config.toml
qk_norm = true
bias = "none"
init = "normal"
decay_shape = "linear"
final_lr_fraction = 0.0
Each number is 500 + 25 x the weight over the matrix's rms, rounded and kept within 0 to 999. Layers, rows and columns count from 0. Numbers have three digits each.

# up: layer 4 MLP up, 1152x192, rms 0.0689, rows 438-473, columns 0-191
# down: layer 4 MLP down (transposed), 1152x192, rms 0.0689, rows 438-473, columns 0-191
up438:549461511496524508506466497476525476516541518472478524545547486528523484502541487547504475491505525508540493517493469467480499471494471537508515506487484545523517512495566507559493477518489461543515520523517513538519558501536466498511576481478453480459458492502529478518467495507519510494482510513530449541511520491490491477545471471513501475450518478564498535530492514503458524507550498458511470518521483502477514539538479513509491463443517529514488462521551561546568525496518490483511478503484530499466466534474484501518504541502518508493508454536437525475524448473470519496
down438:497477508509484501481471526515492489505526495554516501492537509513479455521511499505531510513519527555494484459465515551504485521499496463512513491464521494475490544490476484464470536470443460575537516526463513505467496503505501461519516499432527492516485494514496474523493494491516472535504503481490491483462502506499484504488520455466485476411492474472489493509480524472499495484524503494529508499542472512483515482527492532524507459534461504470526515494525529517507464513484501499512481505468500495475504501545520514527492495518486501489508468516514480533452524499492485516
up439:478495517506455522511477510498505532490488540459513535445555469505499505496477529456506496506524518513517450500529462507509511510486503476481506516503496488493517519487452466485531485527482458514522531540456494472513476460474522534473482458503528527518509530495569481499495498504510521559515469492499534509515501517485458508513497496504457509490525538510500501507521510503458512485487509446479514508531502517507490523580493537499489475497517487524473509495529497484543508468516464555506496465477514536512455515511514497549485513499496497518520509442501501507484506552508477518
down439:522512479504516483460496498521465497493533504546547502536514493505487507496465462493534454494541479495496484520473506522535527496498491473520521484468502524511496518526527488509508484521508482483475505518512509476506452493466470489488521490489471494550531498487505468520536553480520518512517495460475486510471514522502507477478485512516485460523476507563476470502518501503502514509479491484473533517497521455504473477529496514520534492482495509518488454488476493519486536474540460489527514465505519546499487474485510495476558444444515499520518527516498486513461500478509518490
up440:474467516512476484491530505514507494469516478513467496505508537512465529536511483498532525498520493478461521477483482549497508480527479506515526507486509493440484514504530489450480517507506481515540504494521506522503503482529499508471514490476547472471469539462480511493501437530535517489483524529478533542502519484479497526518487502508497505556511537474539475494452476523489518499476513493480494482521507519478491482464513496520471502468509501484475531508513528509539539461493537502503508477523476498478498514531490492500498507502412509494458487509448492507482449468526538475
down440:541506422520470544530442504528539476545495505510524469486503529476492458473510482515425476487497538516508486469481505529504529486511504553467519518519515496462504518542512467511499461470489513486436460515524571527500541534537432471494488483449495529566465473537491473494444498518505483512519488483557489493494514505532524528494529530482483459480507535491492454452486485535500518516521465529454525461515539486514436494533537485504455542529450552510523498441483533490533514566521516447471491529484496443531495529545502516490446490465528486522456458497526461485527454464498569469
up441:532453501493468486524516521502531477421531508507503483485507465491452499485489499495504472501497462520536506459456513461526487521529496503518487518484508498468516497453480508515478488478471498507536483496500454539473481476507540517505495479527506493492501478512504521542480512485559513496501504497540531467469525521520487495495512509473534518517499498533490522509485494509505531494518465491429505492473496491497525508501513485507472515488489538537496519472510504496526519485535508507460492525490525489467493513479483478493529492522511513513473520507502487483488462515523474482
down441:506516490487505480527475458519502547510502476472464510470471465486503523443474454489496508489494494498480478482526481509496514456515501495481534505505466474524536454498508450519470495494489493467516525538454541498469525492476468507518462508459538534485471485480481498516483493495518539507496490555501490515527513477499449530493486494477468472492543488514462538442502452458506476517515503537459487489496519527530499546488516528497465508479505474477501528498510511507522519514474482519504527499525489514500496492508460491522525492501484505528511444524502495462500532490521476479
up442:491493481471485540481496470454490516483508487489525481472521490481479527534493454502457533521491488515468492483503480521484496481546483496499486502506515536487533518519510477526485507508544502482533461496488480505501506470502537499474512517527513496478515514507535525521472485480528534453533485478494530505483513470487531555501506485521519478533482530468504499506500489527488506482496526500476540496466487520533499454498517501497488478428494473476492428510474492491492528488502503508537507528505484485507453488515512469509516485495494474483478497532499515506495507504539473470
down442:489444484521485487471515501493544519505501499486488503500470493520485495535495502481522526509515519509516527531481508514504523449485522505514518529511503498523471518527536506494502486501543494532518530532496480505533518468493527463483503554533486499476520481513456526455456483517487504523511453533504527503471455472539476488506516471487511494536449543525516519556489479485505485505451463519437532491528516536479510515477564507422534477490476504448484468515440498447454500534505502533517496474506519500516470539526553506501508490449527474521540496520487518508500501453521471507
up443:491489534485530544492501482459466483532478513476508439518543504497514486552496572490532529518527470512460482528535504484504482474515494537543460473544546491539538504474454496537520501543456511460493506489483506531496511487486502497542452524506517520464514485531449493498508531500492496499538516533533536539478473497482523458510493512539467522495516512552505453471506480522491473515480426481452484472513523445527514521506505528491460474542501502516528511569538490506523485514486512503466506509515509483488515483560501494498510498506510537524507491542488490486527497443491483491
down443:481493506467497515491493541477451463496493504493498479520500489488482512487499504507528457501550492489509449489493501530513479490495493492545485464568537509485510518473516514500442429530514432497479491506517501496502503499541496507516460520493512497513516548527501527526523506478488506531540458539463494467518465484504477503537510501522476515491507499459539514481466479503493486454487487504458491514552474509500506516515485522478527485510496486428549501497501516517467526510462469521489515470464492489513504458542495470485468532493499510529511454505503468514459503444451466514
up444:449544497525494552497535519473475484469538518525527463435485554496486451503521516487517504435495473529510514553470541527526528444478491516475508482469491465483505446495522453544556487470544531512471446541526517470536505485479493472502527438464506518516491477514534511474494486505501498493520485567525481521488508565479528466556489498518442565553508538470488502531521511510492513501499495487451504470489489539489529498520481480521476535511459508472493449561480483520470495496445529495513491538459460533530497474455513527481490513479468484558471489515478529477513520483486499486
down444:509511426526501516509529514510478502470546540499512472448534550513535458491514491530501516458533491489505525514492517498552462464501514509454474467569522521471550530558551516506525538523513470518485517498527491490478494510449521533479525470488504522481486483480490521486522465461533493481460471476499530505535470539545553477551547531506487504524508523486496556473484477512458497484529509479495486497472493492471527537477441493452502554529485520533496482485534458493494534538505480508503497507484475470491473534476541519503506562490493479547455529512513598515512496497500497492
up445:486479507473487457509470501476526517494457546496478513503522493491530503540505478527528486473484525529447501487520493487494469483497496496510465489466518500530498525507478501459502461525489494539528544455496496511486460503545536510499502475553499496524497510515471494529533515523482466518510505536531507480507517475515481480517479516511505536504465536528515539500512499489538510506444481536498490558489503517505492500496483493494542501567520500528494484555508483470507466504509479531514457547515512563509486516519489489502527510496489524466502452503470495540519512518528522504
down445:469509480492518493473478514498432500485509495477470476480512525516529433500498475512532474544483533498471475494545526521498485520483507489491477485481498457502480499505493510498464495482503531496517529470553503539496494489501519481528540477507514535542533484516476520507507533489530483496494476481514500506525497502522521454482524530515500487494512508460523513464483545491499536490503505433486510483487494554500463491492505482475545467475531529457507477495493448494478500515497483541497489536502489500516463442490547504493494512531492510503480475460487521526500509503504489478
up446:515473498470511499507506512464487485562500499547500494502521502474503491507507510505483479464518504515506528541526462492489497491522493506500510479497497515486499500500505460477516521502485493480487444463469491522481510503469500454491503477484481481503538473477487541526504487471492504521473478508521486483502500474541539502458504515488532447504498500495514486464513537488518476449448528481524542499534500493487480506505491465524461502493441493502498496513499493487522557522509510447501530524465504513476463487537493538514494492496491506515530506544475462500456512524502512509
down446:507525465493489522499488517469501464530472531493496499533484493500436474477489541489507528534523540505488494479543470502503497458480474508504523503519527482506493509498479499517517499485545521512512520469517477466504463516512517493494521481488491509496516525524509478453459483488499511509519493513505515497515538496482506503456460524482533453505488494461530497511510521478510500450495513496520508515505487504494540523526482479474467501518470478493498522479502485507492487500501471504538514506480468537514505506538482528522494513473518502494518502511466465509492481517518529514
up447:526496505481517456550496548464482497484514536536553463525524511510498503491488483503488512591519489522485515540549517516488474539483490526465478474487481507525477498504494524481487549500519503511488532471500516469489521496476479483520482444458525529513498484526509519465464504447519521489481460519552512484476471505437491475489553527452533499512496497489570524474530522461546497479500515514497488546526461502529543494523503541473483485492460476514493515502488473475492508475477449498498517524511510517523518465509494470510526517506502530511492507535491513526499501490493491514
down447:460488492473485514518454571465513515495501523488517478516495499472510502467506518502469516515471478537504477535491476517479501496450484524494539524522501485485502482507493516511522527509548467530525506523467502496497510461486520483474521516508502543502455453479491460499515512455509517573483472491498512445510553466473482493502497485536535496490509493447528494484518498540518470465520519517503541536544513532490513520495503496502492493503514478455506515494532470442528478525497468543484515473520521549523499430440476501485499468491513450516497552501454467477521478485485503479
up448:486523482479519489455509563464457525471545526437508511546502448477510584436485468531492533493500524421460520543460516455474514528524494463484508494489492489488483499466528455471515474510499507474525528537502452515545501500548505512499484521438494516493522498464475509556469474489487467491540484493495524507508429482509545482524507515507514515487551504489547480456460501513483552515506491505478542525478490503536503476564505481515495498519513539546481473501488505524516526496498502498484529462506528486515472545494493528502459527492488481478489528503479500567501501477469467439
down448:555504496511524487499493505505508499470511513498472452501515468510503552529446528485448485504531483490535542497543498516484492470494503473485528504469517501482491500477507435458494506552510507448504492494483490524551523525507507526502478519528515495522507479509503503476500518479528469520475487560471490529490463501467520463559520442484503493497483497463487500567510504524451509504504512490562504476523516514481514478514483467535507504472520511471485539453452461512471455498511487487487471499514513459509496497493531470545511511485491478556536493516472536501480486516518480528
up449:489488509444526509470495557487469458474509468487514474459483538524528467502542501460575530466485494548505550516504558455448531536529493513496500530529510480513493466468494476448502489508550471515549520528503518494459497508519525493408446482527449445533521502533509514501505446524460521516493496455480478503506514511504528453445508475480444482494595476493459507523539509480534485541527509499509540505474432466527528496524492523517490461472514515496475419469506468525458535469521481569548509488517529516549466455509497509498478503482450568488469472532525518500519514511453503535
down449:485483504508515542496472484516492479514512455462515446539519507459476498485499517505566538500488491471502456500495530488445540521507491508524488531531526528508489483492459527477517483494507508518526473512492500502487519462528505529418483535512450478510524509488485458482451553511479533514494515406484473511517531517471485508517502509488488493511538528514521534495561506501494504491480479497524498483512482516527488494510436511462472484520514534492516517513482525489484447551510485529504554523537496518510461509530460471468512497488480498487526502518483498495516533503490458494
up450:493518537516417503451494444470485491542487500518502508531515518500509467451497524525510493492469511510468459474526525511503489475480497452566545523479511499489489501512484481490474473500558552492543511537490493493547543456528463497533531534468513479447486497536532526511477444485514476492514489518494519505491515488472455519555487492477492545515479478517522560499453483498547448528456455460480475499521479471478486539535535454484485492476451489532517518515445499532541534502477558500464417530525507517504517530569476481456509488519506521540495538551485518489545532475484480509
down450:499544506480453514507500491517494477451564455530469557503485513490502463501495512532494447488527487495476493486433529541457522516510494487531588488512492498529501464489500468509540506462523519516512468487470487503478509449506522489507544503517524523475511505508516449486516503526477519478514490506506530534471526492476474541506500458506511527458435464524501491504505552474520518466471479498476454478490497473487525521549547531458495467480544470522530505474499499496475473503499491511494468465446524507504527476510457545478545482528486505508497434517439525515498536501517512511
up451:489496485516512511521482527483495481527517499500524474516501502490528537448532495500500510525565499501486528516529474519487550456513507507484487485500512487508501497561471508493506471478507539519535503505498515491478491473522461482507491533504521491512483540505478495471540490474537472494469557478463521496475516504496495538475526530483533460489539511494471492506520486484517484492471489501504487509479518463517522543520506540505527519498480479545479516510552484451485521496460466484524459473528467532514497505528502485515528502498471502468462486491446478544506542511487467520
down451:515475517468535463495552497510483480488542517525454473513502500472483503473473521477483487520470458490507533526488485502513490518526485497496507458433514476503485483490476498473480498488549459494503522501501505527470477519505507551508488519454481462503473464494504516465487499521492513490516485505534475490490480533512526479496445481490513526486489481522471515544514534492539514490520513484502491539479536530486520490521464482517461512501492521500507520503500491522485511518488488472500464473524500490475542498474529531505505484482528520517501544516476501494497494493524509488
up452:475545505498477470502478471464498522464496511523481454474491503486484543519493518473532487529485465526479524460490536479512461508504508484497491480514485500493468511480481521549498476497535519477542518509504495520526551481521518485496516502498501542508489506514505522463513452518521519494508504510506499500482505484496519501511510435513525527473512524490456479502496513551474512487481488491470498523465493503533497509523479549525482503553465487487498470507464524520495539473466529504524514550486452483452490520478510495481497485492488526494481504459443505482506498491517540487
down452:508496514525523506482518489509518542520499488462487577521496456504521527545513519517504557535554512526474454494476509538467576440489510520510504507493534505500524511521533538509528504545623499469476538471513487528444503489489451530531505548500465532544499532529468571496491522509458498533524520484520494530519504458492448524495497542525515522496458552457470466505483487507454485533511492472511502535523527521536490468518486479513525517492509472476497461497462519465484508514513508539491530477420518541492501483540533523474496501545502494511483474517493518473508486425550473460
up453:528498497506496483504500498511499517483484503523494510503490483509538502506509496499477508497508514502478484494507512478523487492505505493510509513515514488475519511480490496489494508497501497501499492522481517497487452502477503488497510492500506495495500479476484513521516499513503537481513535495514503521466478478475480498503510488468502501481495490489494505490491522528521503491506491474505498490463478482477501501475516488512490481532520497521482504463477499477492507526500496499510521484501501506484510471489537483491480518511515506483529520506512514509510504453470516509
down453:497513500493506508487491537517499481500484504527516516488480501509493493538514496508472509530466508480505535493507537506502520505484509490520473492478507488507490538499502503511495484499524501478495513513511488491486492510495474493485511484519478520500513526505518516510499543508471502473501476503492481523487483498479497504502516490489491467532503482497474508531513500504527505487499501448518498510463512524468505500522500504514492476502494511503479472495493495509495487518525485481517487487483519468523467505494477501487508514520515468503511490512505504481500515462490472475
up454:489539501511487492536514537497502523487508462513527487491498479513492500466505462548514523500506505519513564504534500494488494501541479513501532484500465506471510502524516515539495532517472468494485512503525531501532479503522495464495524488471522469491482494471511546534517491495529508466513485498498521520505464535503461484558517473511496462517501506502530491482487476496517482518484548471514510495556473523479535479469536470486508477495507479473526491508476506518512524494472505527504482529531457478491510458537544488548499520473528475468431478448534539509504537507520544496
down454:482531512479458539556499462479535511505441480501509532508538458484470482494502502526492460505491443488537489497551513509480499493502495498490539493479499486502550479498520476536477492440508460477516500508470529455504467498541515504480477494445513512502502503489513556536517525445445488470519481439506470528474537506502540517518476505487480464506465501453464528478493467515523535509479531500471487516507514510500567522495511463479544508522471497532471488530462560467491496451522528527488488470513489492534491552486528495510455513427532458461503475534466497506471514499491491455
up455:503553526541506486525479502503474515518523535500501515457490526478514538490529504445498424494503478460507522535510490501535548479481479498508492551506476522460494509543496516474496481486460479538461490523473523513478507563507551481510518520484497542505491492499514487529548475535541475515501458463525485499491511505530506529519499483512534516514470500480462503488505515506497524508497489458549529466496455553509467547500510488524524439482476518527520517485523483577489464466509497495530502463503509507524500482528522516496481525518514538476469480510523476467509536517524491482
down455:508494497571519509501479500506493502485487473526480519489490531488524514486526465520502478506500472483493485504524531477563502517496478473521509529477489455515513561508470509485507496528485510501506470515455507527478481538496498494484488506497491525506497527462488485514509483530495437509483499531513498472454530505498480533460448522531503451512476528486510526504524480492529483485505458495491531479506502541495477530500543508501523503526466482493492516527528484491472503484496448496522515465501512495539509485521520509525513529529501496487514477503495513454472479527490478508
up456:515493509510453580554487494510505478510479508498484512519512483426490503485519534517451471527493505495520454489485466457514514501528459506511523510468509535496498470478422433500466517484460494513513466476521524494522438525488528488483559552463589533472493507505532534511474491498469428478503453472536532459455490481464478517502503475462489485473462466486527502449499493488491460539453464490513498524500471496458511518477491531563480505460479503538476547467481474511518493496498526508444497507504479505517503468520513445497500515529476520442495482545503496516537551499507495556
down456:526472505483492521526505501548518478458471480498486504521522479483475523484497485546443510511520526504498481533516473512474551489524522494535485549469502497509485537500491510521485500480456496559474457452524529466490505518504492489466513471464551548490459492491488576491502477500506445485501526498482494525534490473451492521491517520470533523546514501513512505488503519541458526509456488470481482556494504443461505538471481505535497479464484471466517520462537507496486475525528488499455517492544508503527490467505492470481509478594464457481518476487510523503514524497501431534
up457:462468510441509494510488505499477503493543533507491512528484499535478456519493491525499490497457465516504488477511455471515470497508502464443467449475523509480554476460518510432470447492501512521497482496522514498534460488502484514510486531415520507472543513552507516528535479479500464498514542504499489445540495532519475496527482474499512470540499479491508497497507488488474498480490507461517497512547486580460486481500475468518543507470500516473458515527560494468458520488510566449518498478538489530525522555460523490526488498488542526520483485531539484492523568429547503509
down457:463505461460509481502476506527508488536528496514481550474535521573497502540517492488468495488484487514496493527499476485515504529486493532502500494495461481496502501472549534479485475487492526511485494545482471521515498545501485528539480481506542509528559471514509515504455494492512506492532541494524496471466481513519545477501478480499559470544475490428535455464482487525552484497506568477478471552492531534458472501457506488476475504426489524501516497519493484538478497537473554466530477481477504493578494526470518490541513463513484472506470450496502495498481535530524503464
up458:502566470521487519532486511532494521453495485531482502506505491521525545492515526513503508450491461510479505440492484463497517510478464487498513514486519507485528520465501479513498519507491507482513481474525528476489506463481480512515499490482485515518507541483498524517493474489524510511490490525475498495537489481488518515476502496527554508466484538498502501503480507490499468518529523488462519505497490546474501549441489555506514499514516544494491516507572483479523466451522499470504523475571469548484504537500469492545475541436492479538508487513495544482532444477487479509
down458:480522503468488523527473515531485478473473478511502481494569490526471508500511520540484509484563476492459543503517483476513499498502513470500493510501504525547447503509485470515510528497480517558497484529515499494474520522493507507489507512505470463522478508475522504525541539523511495502477519539484484470550486507493544523463514505484502514495485441513521508498504523501481501468544497516507463481506495547528502501517493545520548486448478505484513506487500491513532476523508483497498562521543462499508490494521502454484542525489515496473502508508496470557528472490530488549
up459:480474495490514479492501500495478494515534511519536523501542496493492515522532514518525492498456483550507494494498504482504460531496519479472484505457477535479521513509525551466516545504505468452521478506546545535476459530473525534495522448497511493485466545490537509490524545504553445491527463485476501526535482456451473510526513496464511501478477475488515519508478543519492470529477513514494517486519479493511487502509480483483500472502506472486502468526499485488514489508492526515500565491495509533489503506532513486531488522502468498509510485524472558473490529530471486476
down459:486472506463510551456533506486463474456482528512547512503487528495456495527485550503521475494539496505479502473495492502531520525508513530466516558537501473501481509446464518452478497464468510458470484516506540506493492514484554523461531492542498535503535483500512498495534497447467499488522524481467507474478539461501469490513488506478516559522503465570511509516513518507484524503540505470532487514516490499535525487498490487489486508483515504547514511496500503468504527526514504492488522499466521516506486485534546491511480528494451523459524465514510464502481455530476538479
up460:484448506471467481526506535548487503487541507505460483510466484470511505513517458501509462520519450493460485505510524483527507513517547509485485485459502498489424453495496490489465454519551546510477517493523492487498461489493499494498499463497509440481481499511519503467485512514516503478510498513529528493512501541485515499518500492505511464484468468513536503515482469525496518500466536489525505546465498453546518482503510484522478503506496484485485502519477477515529513484463528535468510478510501490485519516537530488539490486526538491478477475514518502465511488491474532464
down460:482494529481459505482531516520547459468476491504483513533515500491488474512536499472521503489505470494481522511556485510476524490515494469482505450489444505478441501466509469516498482509502456523507539464490502465560525482502490505474443517475526486550466498475510480506499496485492481494497541503522463474489492470519510449464525464512455464504508451509523504517493480492493511475492466477495484505494515525522507486478477509484505542466494506506470484458487507462516496471506470502476499465518511532528508531473536450504471498497518495507516477503506511504545459510471474496
up461:494502491474516474503548466516486500514494501563494489509484502489503525517459500500525486496543494488491567513494491457455473492500490469515558556522514569505491517535532451523551524519557524500511518468482496514547496500500489508523486514460509501510496551516456508491533471531498515492442464547515425488483494493477508466526481462482475489505479447559520451490466448476506528518477517550482466462446502557511489452517515521513515432498438480490498534504503472481492562481534537504507508467457476506469504529455507468463455530499482472526517515498479542497486505534492512487
down461:477469487448477500499514496489529539551490515515488509488439481546536404526488533473563503507464480493462566546512481494507450481536490458548541552501520495535503450496504469475508532475597522442541481481520517544544546477538510462523481513512480535469511483470514483486472496460498537506467438462511477511521522500507544459499508523507522469448516538556489437484514510485468494533562485509483487499534489499491494496472516525465461467462492536522493543469474511461501488511532506518506539501563438530503501527571454478463474474535531490508528465470532459554456506510509488539
up462:479528518462453486501486494543465501501516490459509474467488570506492522530503507500528507510469500503505503550521456506489481490490514496515526504504556476501511499501539498484477503507498516526485531483487501519493515510473487550478515511475503473451484459515491510503514472512499485494502505536477483524479513521534499510529484518483483488520485492508523490471505484509500513552503526451496469525527497474549509588479482538539499478481574484509491505506532540499497507500491513526536489475497493519500540466495493545517526494504471524531533497474497490499482483498522513534
down462:527479532460482493498528479526501531508474501464475490519524542533493523512446522506422484523502529502500556471484484494524545496472477450487498487460481501488495491506471502500495478439486505485483508509511538460461482483522480498532483517454490463464461499542543496497487549459514472507495515475509538481519516517529510514479475501503493537504511472476478561493505527447502483460502542495504495520505511535461498497522485485504536528491464486513505453519486517500512466516495459511498481531481447509425548477486461498507522539495504452511521501497503453498511499505523518530
up463:498513517550481511513542531491468506524514494508488499520551524509507492499488532502512504504488523464511508473514519515503496493531476485517500536498491519490500498520493530478521547498514483489510513456497506514485531475552517530514547465474475512499516483520483498516513544517518485525475526536504490459517515498482474513511528464477484482518458498533489499525517486473520565470505478511505506565507479502527504511457496494514488477500470530498504484504490509513515476489499466508519451510478503483452521507513461521517491497487495482483502538494501482521523483506510534466
down463:466512442477490506437473487480520471491458497518538493450489472488489491516492484507497492548515495520478479522481489503514500439494548509479506507481469515478493483540529502529536466529472553478484486461522493470505532531500511491498501504499478493475505478481479493563544500481506500484519489486499464530497499543501485480547541491476501510515472473476506453527520534508527480507478476456482508523485498534517516473484525518500459549532496513517511527515494508522491503488541491524520482485494508499449522458496535474485468507500504517538528504521496507479535554498452522510
up464:501494516499487517471477502488501481463513487564577505474513465500534508500513521494446493493493508517501490478513492501457447497542516478524491509516502486486522530453520516471530524468496452536489484515507450468500501486504542543543504495529507440510487466490486499470514500490548511490480485487494479471497537496482514477513519481548486496504492510516472510504509495481488475517488528554498556482475471503491495502472518536461533446457545498484514493474511480448498538518470520490483489540480519460494526557547489520491547519468486464462517493509504482512520436534510486520
down464:476488487505496489450489504512525474445523497535516489504512472509488485504516520514484489478520537524487474474504556491492480533532545505530482576529489466525511522498471518538465458488483509493499517502560478446499482547526489500533524565553497496517469483537511493508535471494504477452474495470468496510532536463472505497509510508483480499548469567509467478515479543514488504526531489538488500534504474470487484534522480508473508472513572495502513478499480513492521540479489522506519521468526500466543489514551490486535488453482464473459492507496532467500565492476498501534
up465:458508537484501527486472533520504520506503459498481531482542463475526519501473507550514498498483487428488557478499489532487484502549501480477491477532480498512538545481549484479492472508484533468532458466493549504500504463488469431524537481478499481471516527540520513477504560473527508489513525508544463544494500526470515512477508471525491524508487512491535494529503481472513487486493524467480539538526500494470503513500464547482457475500523519519502517459491509465460453455541495476487482499492519491464470501471512476538487511466478475454448478527539525526478478530537472487
down465:445547467529499553459537521477503519473537491509468479506510478520485482493504480436498523461490500528492519519542502504486461496498540486502458469509505485513493463449512574500524501539523477442509427476471546487534501512473477480435482504563510500503492484475464530520498509466474491482514548473449505504470489526512538513504501450503501462514516521483461474539502504543501513477514484513465504536505524508443492494532524487458465511472504450518433521404486470484490529496468525478503491481530482500587493485512512488567514468477534515510503498510526537517526477542486477533
up466:516509530505467503514535516518488522508504538483477465477522489477530483441539507500454504499461548490531475517492467447525491509590502516525512533469476497447511510474502531472470553506532531482521502536488505524482478456515503523496548464496508519569511506482488520473501483549518532531501451503524474522523493524484546529544506507538527504512544496494505478504483470487530542545474508512504527440474485563471489546467507515472505513472465501484470501517533461510520487518500507555553566493475547532486489478457462480501485579480520510456469519538536503484558463535486501472
down466:513494518541482458476459524588491516517517515503524471571536497472495491496533492478485507518516500494507476482525500478511491526450521453447470543494505555529507471501520569490526505475506552476441478527501520483485508515446553527526494511464515522534535544514492504501473473516506460515476500508530523534486478493507487477458541549504510459518517534539475475497510460500468529421531444489532447525540500492532497458469507475493527482477457443471495456498471485469472528512491455513500500486508497504472515502531512507497482480481474497449481484501488501515478539476513478514
up467:499521506504532489508491513495523516534483513495521508483504508483500496487524503513542498475482496559509510500449489509503508482512509510513483493511454506492501520486496502532478541492495482513482463497492532502522478506515498530516453500502520507489520488499493482458541520514491523496495552487530461527549496528515490476449528458522530515515529478493486505486473480498518499481515520463501532495509510516466489454491524512518490502499492478482476484525495502486504473476458502510501531513479516499480481486532514468519528503535488498488493458513511476509487494467474495466
down467:474530467498508487450510483498465522527486535525518521520486479501436522502508490520502487487451517478494495502490508497534527508479473487475494539489472494522536494471497485532480453484487542488541509501494523509489504513498478472523481527503508496463520489487503526509535485468504448464493470494468525496504460490471489485489459509510495501527516487476489513494475487476509546491501466501494461494509545480503486497503502480467525564500502520502499491494497519521468481550514465538510530452488519499509528491528519469445512504502522484504492523507527507501508498485500551495
up468:476501515482502506513501494510509500531517489457454530489509512487514492508512489514476533506506488517488500522539483502485504506505493515499486485483514512506495480501524468458503502537495538483456506518508479497482520471521485503470482519522474510527543502486474482514528511525474471485500506486526493516521478509499497531494471489499514509495485502509458480492462512568443498507491486493509531505488485475538486520515520502490521531508494504479496544515543535487512473528441549527478497520509445520473506488474503501500512474507464531476475502494523478461475518508507471514
down468:478490512515499522513502517484479479499481497481491537510468489503527484514553493487486474501518480484508474489528471518523544489493509532485486507484508478502543480495500455500492521515507507476472464513529499489477492464506515499490487495509486490509478485526485505489487497498459519492467495530484494517512470484489524528478506520490479503494487485493482494533501484501493502483482479513496476477499487501502490495497535541463481488485487492495489513535528527480504501482461489515458540536475462493510536501515529486513491498530489531517461505510509504475496488498502497504
up469:491504498442518558484518529481480509495466485512471512513480494504457541478502484451431502546527517536461502496471510517475476502483470487470469509509544493511491524500484499499468476454503491478505477480483449502508484495452465502467474470486466538522475524477495541535519505499501457500515523484502465519538494500534468515472461534478509508496488451479456449494502480495511495500481458498523542477512466522532469510499504509492523513491476497506504506525494455507506489495465501479480495521462502447512502495525554495499517509466439500494495502498475532504506518457502499551
down469:484539517490520497478491523469475509524517470506469503528478497464538487463500510488487518540505499458535513531516525500519508475509493517490480500496487458502523556480513474507514446484511538477506528492495512547512505515484512511478456467514481489502474516486510515504518492473509444510530529513497503492505478472464482496489487531499519526489514455461502534512509522498487532491505511461515516493481518503517469459461534513521455486507509492507500545518495498508504505500523501497486541528501487496529514522540491538512520523499502518516482538504492530511543500455514448496
up470:574541499473481528489527491484485486452495488492474513522482470522482440483486475535466498472524565522509470474538477508471511496525469488498445504479491507492480494480496488477507472494531499485492487502474508490510514486509492506447499504508488501526435467489487506466470499526539524491505512556493512471476473467520498514504461507465470494518560530464457541480540526528575477535513491488536550517458500530456509516476493535494496440475509460507458470502534565514495503483491493548525475517470472478484516524498513528529501528529502493542530490486532497483489548511520530536
down470:517521505467528508531492495486519517480500531476491541525518459498512478472477482527550496513515478477501505501503470504451516499523523515523443474494468496496502495488509465517501469453518529548464522530500468446481504518506504489484505482462507513504475516480509463496495553503496487538510496513490477484484465506494503541510557502489501493456495511488463498467522516536550490524504520490483486503500549532510493529467463482485494504449515526474505477480473511479517495487480489548510447494467463509508545483524478481492489528458459485494501549524536499505502564467472473527
up471:504515506494479511486501518500515536498460521468512496475524528548534461513508468518475494482516504509510476518512472516499432505507435506554489488506507479518512502514473490502438530524498510452519492448501485514478518502552462478468427504565538489482473518494441504434481491516509521502500480477501520521516523544537476486491527513501509502517525486482481505478505514503508509540527488478503503514502466489487506539471491513515500523520514506548540496485481491509460525458463537492461496513514504492449545420487507483504476490469523562508503504525502492503504511484481483489
down471:504485453478517468533483473512500453567516495498491507526479513442533476523503490483529483501493506530512516505462496546537568472518499497505487511539480526544449552440517496531564474479480486424531510508445557484493540561496539504496513548493490521512487506492549444477508581502484479514484506477477480523514481492484531500457471579475491432524528505502540463502534503499506596534456510523515484451460498518503487460539487445488535505502457503523484484494410503461532444523527458534574459574429527487563482513489478540514496466500518491499507517499519500539506492464502492539
up472:473487502504505474512495505514501517488488492487474482502520521503489505514498524483467507491509493524513508472490547492485486507536511489495463490473514521474470504484488482501470477494518504486530490517445492504505480491525519510495519518512479487492526545480490523510492459510460531498498487494536492467484532510506544516526511515500492538472519484501508492515513498522482481505496491477521541508478524498525506492481479478501491488528508508502507499494493504519492518530495480489512496504486488529510512492482521512501482514478515504523498504505498452487514508479520507491
down472:510500507509505492514516530527470509480464513481485493510480529481494456527518498517504499481472488500519498519481485463493486528490509479500510516486491465523526520496476524487503507499463497470525505491520492465498486496510534523479514510519476450484514490488510520505517487516497513508491502526489479488527478520483501467509512514535494524524481520537495504484488499525505493508502455496482465481538458484521513530525531499495516463499478473500518475508513502496540501468506464498538486504491499515482487508541493508505538481521501504538493507508537519530493489484471500494
up473:530473558433510491520520585455494505501546532473549524475487496511571491470522514527564467537470572434572491527561502462505508466422446514478472524502468413476541462506477476509478513443469517501515520561493459542448530478441532457540548524492505526537497512526529517460471535439494526488541537511463504518495467476475520522509449434509427554483517539528488416533530495461452511473484517536526463491471440542501557479535486507534533543550469516474472524487507516559553512422491504551522425499525492486501457514517575429558486455470512453535577482455520523455487458504497435453
down473:449540473517519518446513481509490523501516543505511479426490527493547508515503482510506449503469519432485508474530455481523548435398512493477522488430471491433541462481486474459472477502530525521480458482501537465455544534463480573540521509489490489533537558480458513497456522453479555515520525498449482501491477478454500492493475532490503511536521523527433484529538501459498497498516550553486451472523497473485457536574424521517516525510480475470472489509515432523567466516510455479499478440473532488471493497490508460513540469542479457495550515446478478490503516521456439439